python train.py --num_hidden_layers=26 --hidden_size=128 --num_attention_heads=2 --num_key_value_heads=2 --head_dim=64 --intermediate_size=384 --vocab_size=2241 --hidden_act="gelu" --norm="layernorm" --norm_place="pre" --norm_eps=1e-05 --positions="learned" --qk_norm=false --attn_scale=0.125 --bias="all" --tie_word_embeddings=true --parallel_block=false --init="normal" --init_std_qkv=0.0218 --init_std_o=0.00302 --init_std_up=0.0218 --init_std_down=0.00302 --optimizer="soap_variant" --learning_rate=0.0051 --lr_mult_o=1.5 --beta1=0.95 --beta2=0.99 --lr_head=0.0059 --max_grad_norm=1.0 --warmup_steps=200 --schedule="wsd" --decay_fraction=0.717 --decay_shape="linear" --final_lr_fraction=0.05 --batch_tokens=16384 --max_seq_len=1024 --doc_mask=true --train_tokens=101300000 --max_steps=6183 --dataset="wikipedia_en"
Each number is 128 + 24 x the weight over its row's rms, rounded and kept within 0 to 255. Layers, rows and columns count from 0. The size above them is the row's rms in percent of the matrix's.

# layer 19 MLP up, 384x128, rms 0.158, rows 105-129, columns 0-127
size [ 99 100  90 102 102  96  96  98  96 103 107 100 121  93 102 109 105  98  88 102 100  98 100 101  92]
[[ 94  86 127  96 147 117 114 149 129 101 112 132 145  98 152 152 148 168 104 135 132 117 118 123 160  90 178 159 106 133 176 128 115 124 142 157  99 116 163  92 176 143 152 159 172 139 124 160 166 116 116 120 134 182 123  97 115 129 157 147 107 101 113 107 117 101  93 122 110 169 164 119 171  98 118 159 100 125 134 148 133  85 120 100 127 103 148 152 136 155 145 143 125 140 119  97 171 163 136 106 130 129 150 101 145 151 125 110 164 165 101 108 107 153 150 139 131 154 141 129 135 156 127 120 148  86 117 141]
 [128 121 138  98 156 149 115  89 137 118 114 136 172  78 139 145 103  79  89 100 115 144 117 168 116 114 131 184 113 142  89  87 112 130 141 177 124 148 183 103  96 118 113 136 120 102 152 112 149 148 132  84 108 156 122 120 126 138 118 167 115  74 131 142 113 148 107 129 102 125 123 159 126 126 132 147 145 108 154 153 160 128  81 113 101 167  93 152 159 173 136 126 122  99 100 134 136 172 151 145 145 105 136 107 162 110 119 152 150 132 111 141 168 116 104 123 117 131 156 109 145 116 136  97 116 102 138 120]
 [160 116  88  95 111 127 128 123 159 140  80 103 119 120 126 116 158 145 145 159 113  95 102 149 158 127 131 182 167  96 139  95 142 109 113 143 139 142 149 108  80 118 125 125 157 109 180 110 119 203 142 104 124  96 123 153 124 135 129 115 102  93 130 104 134 142 116 172 111 111 152 135 132 122 124 127 165 111 131 115 135 107 159 156 122 134 127 134 100  78 110 103 122  99 132 147 146 120 109 153 120 111  89  93  88 127 148 116 122 162 113 160 144 123 106 112 101 117 136 165 114 165 103 166 133 110 184 124]
 [155 136  85 148 166  66 135 131 127 122 100 139 144 125 120 149 136 112 143 114 152  81 196 102 147 120 146 155 127  95 104 126 153  96  90 121 109 117 136 122 154  95 149 154 163 113 145 149 112 163 106 156 152 135 152  90 137  88 149 116 160 158 146 110 104 104 114 141  78 137 145 123 123 100 136  99 117 143 148 174 107 107 135 165 132 106 120 120 112 112  65 117 155  79 145 131 123 161 125 136 147 174 130 119 127 122 109 149  90 131 126 119 151 103 130 149 131 116 133  89 116 155 131 140 107 107 102 153]
 [127 125 116 115 137  82 130 139 125 132 134 115 154 142 115 132 147 149 145 111 125 124 138 107 137 142 127 129 160 144 147 108 153 135  96 119 105 198 101 129 153 126 122 116 150 169 153 156 180 126 145 151 127 166 115 122 145 120  99 122 122 162 195 125  95 145 169 140 161 136 125 147 119 112 161 160 107 128 122 101 104 133 125 193 156 134 131 107 115  85 117 112 158 109 107  92  98  89 120 171 171 124 144 123 110  87 136 159 143 131 129 162 153  75 131 146 106 175 118 149 135 149 121 147  97 130 130  87]
 [134 104 134 107 121 137 120 124 114 116 102  90 169 142 189  67 114 155  99  97 144 140 159 172 183 152 125 112 153 148 145  99 127 119 109  83 116 134  95  92 110 140 136 105 120 127 106 117 114 136 176 167 116 136 141 112 174 109 140 140 128 107  89 135 111 109 144 113 116  98 142 134 123 133 107 151 120 111 140 150 125 168  69 172 131 130 120  88 120 134 128 162 101 120 101 144 135 126 144 160 122 131 109 137 123 117 167 183 106 125 126 144 101  87 135 132 115 186 116 102 147 121 107 158 142 120 131 119]
 [126 129 122 128  94 160 123 127  93 109 120 106 104 108 115 151 151 150 103 126 120 156 111 136 143  98 110 106 124 150 147 121 140  82 113 142 139 116 152  96 101 157 206 126 137 178 160 121 111 113 185 137 121 108 124 106 131 124 117 163 111 151 140 185 144 101 123 147 118 149 112 145 142 116 109 116 130 137 111 132 136 149 139 157  99 103 142 143  99 182 123 136 120 100 135  97 145 161 177 114  67 135 175  86 104 136 117 115 105 107 100 111 150 142 128 189 140 133 104 134 114 173 142 131 150 133 135 117]
 [134 104  66 123 101 112 179 115 133 161 110  92 133  92 139 146 151 118 135 135 132 133 112 122 147 166 118 179 115 125  84 114  88 153 167 118 139 105 111 194 133 132 159 119 151 135 127  77 152 138 151  86  77 111 167 126 122 134  90 107 146  91 112 120 119 172 135 142 106  90 123 153 144 117 142  92 119  98 110 148 115 143 127 148 135 138 109 145 114 117 134 118 163  99 146 126 121 136  84 134 132 152 159 120 157 144 125 116 138 121 104 128 121 132 111 134 108 158  94 153  97 115 126 163 140 129 118  67]
 [145 150 137 103 121 102 112 103 149 145 127 146 117 124 151 106 139 120 146 111 112 126 129 106 117 116 148 141 180 141 110 100 104 133 131 106 130 163  94 143 153 146 109 145 118  93 134 166 124 143 131 141 113 113 145 122 176 148 132 106 187  92 116 122 110 105 132 128  74 136 131 114 128 100 176 153  79 162 117 141 184 148 151 111 153 108  68 163 108 154 148 141 134 185 144 100 132 106 154 130 109 117 160 138 134  82 124 175 141 135 104 109  92 153 141 131 106 147 108 150 145 113 111  75 145 108 153 131]
 [146 111 107 135  99 124 109 152 116 170 108 128 164 119 118 128 149 120 170 122 166 118 128 125 160 151 147 148 144 187 137 143 125 140 146  92 123 120 120  91 164 122 157 133  70 142 116 153 100 105 126 160 120 116 121 134 113 128  86 116 129 133 181 124 132 109 119 151 153 135 144 103 123 118 130  92 102 141 157 104  84 123 158  97 130 106  80 194 158 146 132 112 115  92 141 145 117 126 129 143 149 138 109 153 122 123 126 130 140 129 110 135 119 115  79 118 206 128 122 125 185 121 136 125 107 184 150 123]
 [176 140 140  98 120 145 102 150 143  70 126 151 117 125 112 145 125 116 150 113 128 149 129 156 159 110  98 111 150 137  84 119 135 144 103 132 112 155 119 104  86 152 100 135 121  75 168 133 122 122 159 118  65 146 123 129 154 145  73  93  62 104 137 116 113 150 124 111 141 143 125 147 118 134 104 131 147 134 167 163 133 173 123 132 147 142 150 129 119 113 123 114 143 153 147  80 143  94 137 141 119 154 176 123 130  73 106 142 151  97 132 125 130 143 137  81 151 131 106 166 104 111 133 140 121 128 112 169]
 [121 111 130 138 150 130 152  85 135  88 139 125 137 167 131  92 153 107 127 151 145 140 115 160 121  94 127 133 130 158 137 142 125 138 113 123  80  71 140 173 128 130 175 132  99 162 173 132 130 139 137  73 117 121 136 122 129 119 117 136 100 137 115  74 147 138 165 148  87 127 128 155 119  90  93 105 109 167 119 130 141  78 141 143 116 102 109 164 136 155 116 126 117  99  86 105 158 126 121 103 148 146 132 129 129 109 174 179 120 112  84 114 173  96 157 130 134 109 132  92 137 133 143 175 116 109 129 121]
 [131 152 163 139 115 131 105 146  76 104 173 182  95 129 111 157 152 142 146 133 113 133 103 163 153 102 121 114 151 166 112 144  87 127  96 133 117 149 150 133 127 137 109 113 104 117 128 141  83 148 133 127 101  91 164 121 175 137 119 149 132 113 130 114  99 172 111 132  98  85 156 112 114 103 121 146 138 156 140 131 113  98 115  90 118 125 101 145 150 144 150 112 136 116  98 147 148 106 142 115 109 103 111 138 108  73  91 181 148 115 116 165 115 118 145 145 153  89 104 128 136 131 122 175 118 111 133 191]
 [ 55 165 149 143  88 107 150 128 149 149 156  88 123 111 142  98 142 110  97 151 166 100 139 107 179  91 112 114 143 109 154 155 160  93 113 130 160 119  54 122 141 139 146 134 121 155 118 144 133 132 164 100 128 144 144 106 132 114 159 111 102 132 141 133 146  97 143 111 108 160 102 122 102 114 170 135 144 105 144 123 130 149 148 115 129 139 135 114 146  90 119 141  63  98 174 121 150 124 135 136 146 116 123 103 149 113  87 118 127 113 130 147 111 138 148 174 138 149 146 178 150 113 114 144 100 111 134 140]
 [105 112 136 119 144 128 181 155 122 122 125 115 129 147 130  91 146 146 154 159 111 108 129 141 128  98  95 119 179 134 120 115 129 116 158  92 110 115 145 121 131 105 177  70 139 107 116 157  87 155 135 113 113 140 147 133 179 134 171 127 119 109 151 126 125  94 158 161  85 106 178 124 105 127 111 120 121 133 146 121 103  97 136  83 119 128 139 129 152 129 156 138 137 128 108 144 119  82 145 132 117 117 118 114 127 105  87 124 123  80  88 126 128 109 169 157  56 120 122 112 125 115 146  98  73 107 162 131]
 [151 143 161 121  98 136 108 117 119 129  92 112 133 166 154 177 158 142 155 175 154 109 121 167 111 118 123 108 105 125 127 116 151 133  97 128 116 119 157 111  98  76 127 114 115 125 120 122 122 153  79 101 145 128 170 143 128 153 112 105 142 162 123 118 122 156  72 112 136 162 119 171 124 160  87 126 130 123  95 126 130 139  92 100 123 131 128 139 109  86 134 156  88 110 125 123 129 117 196 125 172 105  97 139 109 104 123 105 169 146  89 185 158 131 126 143 113 124 126 127 109 131 109 157 115 150 148 159]
 [128 108 118 119 137 115 118 112 125 127 115 116 131 122 140 127  99 165 149 140 181 106 147 139 160 158 113 123 120 104 117 143 131 118 156 123  79 133 134 118 121 118 131 131 175 107 148 153  86 101 142 110 142 141  96 100 101 101 156 178 139 135 148 149 112 125 109 155 118 125 139 130 112 133 149 137 109 135  98 149 145 140 164  71 119  85 107 123 146 121 106 204 135 109 101 154  97 157 155 160 149 112 124 117 121 149 107 174 123 138 186 103 125 124 104 130 119 155  93  92  60 137  89 118 138 164 141 153]
 [142 117 147 123 109 145 115 105 160  91 128 115 157 147 151 158 157 107 130 128 102 140 130 103 114 126 126 104 106 166 105 160 140 159 113 128 103 172 133 128  89 126 145  95 128 145 139 111 108 163 148 168 114 145 164 134 126 134 123 115 122  76 150  99 108 136 157 154 111 106 129 128 151 139  98  94  92 133 165 149 163 134 124  83  95 132 138 171 123 143 161  56 128 121 129 115 103 136 102 124  62 123  99 141  94  95 135 111 134  92  99 136 119 114 111 123 142 156 104 119 196 144 104 141 139 107 153 130]
 [115 109 173 158 130 128 130  96 102 115 155 102 124 119 124 116 135 105 160 120 106 171 151  83 146 163 139 119 140 147 150 114 127 160 159  97 174 116  66 130 101 120 114 127 118 108 108  93 100  87 101 114 118 129 182 129 152 123 142 144 141 107 124 163 123 106 134 164 120 128 138 156 110 146 132 156 131 131 140 104 166 103 131 135 147 148 138 134 167 124 132 124 165 111 131 164 160 143 103 121 132 138 130 125 107 171  97 211 106 154 114 138 124 105 128 123 163 118 120 124  68 134 120 142 105 108  81 112]
 [136 142 136  89  97 130 140 120 122  96 148 124  98 110 114 105 138 138 130 173 146 163 144 142 164  96 142  64 100 115 115 116 134  91 115 121 140 124 157 127 139 142 156 144 114 148 108 148 104 130 109 146  96 122  98 138 151 144 154 146 102 138 180 102 113 164 146 153 125 129 106 112 147 120  93 138  99  83 129 151  90 173 156 104 125 135 124 121 121 158 131 152 109 142 101 170 198 132  80 162 138 148  65 151 116 116 113 129 128 142  93 114 155 181 131 124 104 125 135 138  95 156 130 120 124 110 106 114]
 [ 99 123 108 134 176 117 138 105 154 111 135 164 134 110 147 147 118 108 130 103 100  90 162  94  99 119 146 162 107 104 146 129 153 119 130 118 146 155 131 115 146 146 113 146  99 196 166 172 124  94  78 139  96  86 136 109 131 128 136  80 126  97 131 141 114 108 113 121 149 113 145 102  73 131 152 138 104 145 156 169 123 119  93 107 152 132  98 126 131 142  97 146 118 114 136 108 110 123 115 133  98 174 125 171 123 117 119 157 139  99 101 102  83 118 136  84 131 129 137 147 102 186 122 152 148 129 114 137]
 [146 138  98 134 116 108  97  87 137 106 110 133 163 109  86 141 153 152 126 156 126 121 165 134 139 145 126  84 169 121 118 125 141 136 167 140 126 124 158 131 120 128  99  90 103 122 115 118 126  63 147 112  85 164 169 120 154 105 141 117 104  87 139 122 123 175 106 151 119 171 107 106 136 118 110 159 123 130 167 142 127 119 103 159 136 110 116 122 112 130 100 132 129 113 123  98 112  67 144 128 174 131 150 120 140 137 116 149 114 121 101 141  82 105 190 150 147 130 148 132 101 182 129  95 142 116 103  94]
 [142 123 151 137 144 132 115 127 131 128 145 122 150 126 108 114 173 122 114 152 141 154 146 105 152 108 115 119 117 122 136 100 121  81 146 137  93 137 154  88 176 172 127 145 141 123 139 134 153 175 140 110 144 142 149 129 143 125 152 129 149 132 119  82 131  81 140 101 118  87 134 111  92  62  84 126 192 118 129 135 147 125 156 102 121 141 129 124 100 144 115 173  98 135  98  77 119  58 130 123 147 135 136 120  71 125  96 131 111 112 114 125 129 141 147 149 138 136 136 153 104 180 130 151 129 105 122 170]
 [124 125 156  95 150 140 173 133 154 112 114 173 158 102 150 141 117  99 147 138 123 137 150 133 126 140 147 166 148 155 126  81 161 111 131 108 116 138  75 131 110 110 141 115 123 148 152 159 108 124 140 117  77 135 144  99 147 137 164  99 129 113 103  82  76 132 174 143 135 148 144 101 128 140 132 175 112 127  93 156 147  96 146 172 114 151 123 162 133 123 137  92 115 106 139 110  79 148 142 155 159 146 115 130 130 110 108  90 120 147 149 114 116  85  68 135 149 138 148 135 102  92 131 153 115 106 149 104]
 [147 112 176 141 189 133 101 122 114 107 148 137 105 117 116 107 140 112 131 121  99 134 137 143 136 150 143 108 143 119 137 162 183 144  88 123 127  90  59 114 127 123 128 107 107 145 153 141 147 105 100 123 110 118 170 160 143 115 124 122 141 128 134 123 170  94 125 140 108 117  90 132 144 155 135 135 103 138 128 120 118 133 113 113 146  99 113  89 131 158  93 141  84 163 180 111 116 136 126 166  81  83 113 143 126 155 161 155  85 143 174 183 121 123 125 120  78 107 140 125 170 127 119 134 115 122 127 141]]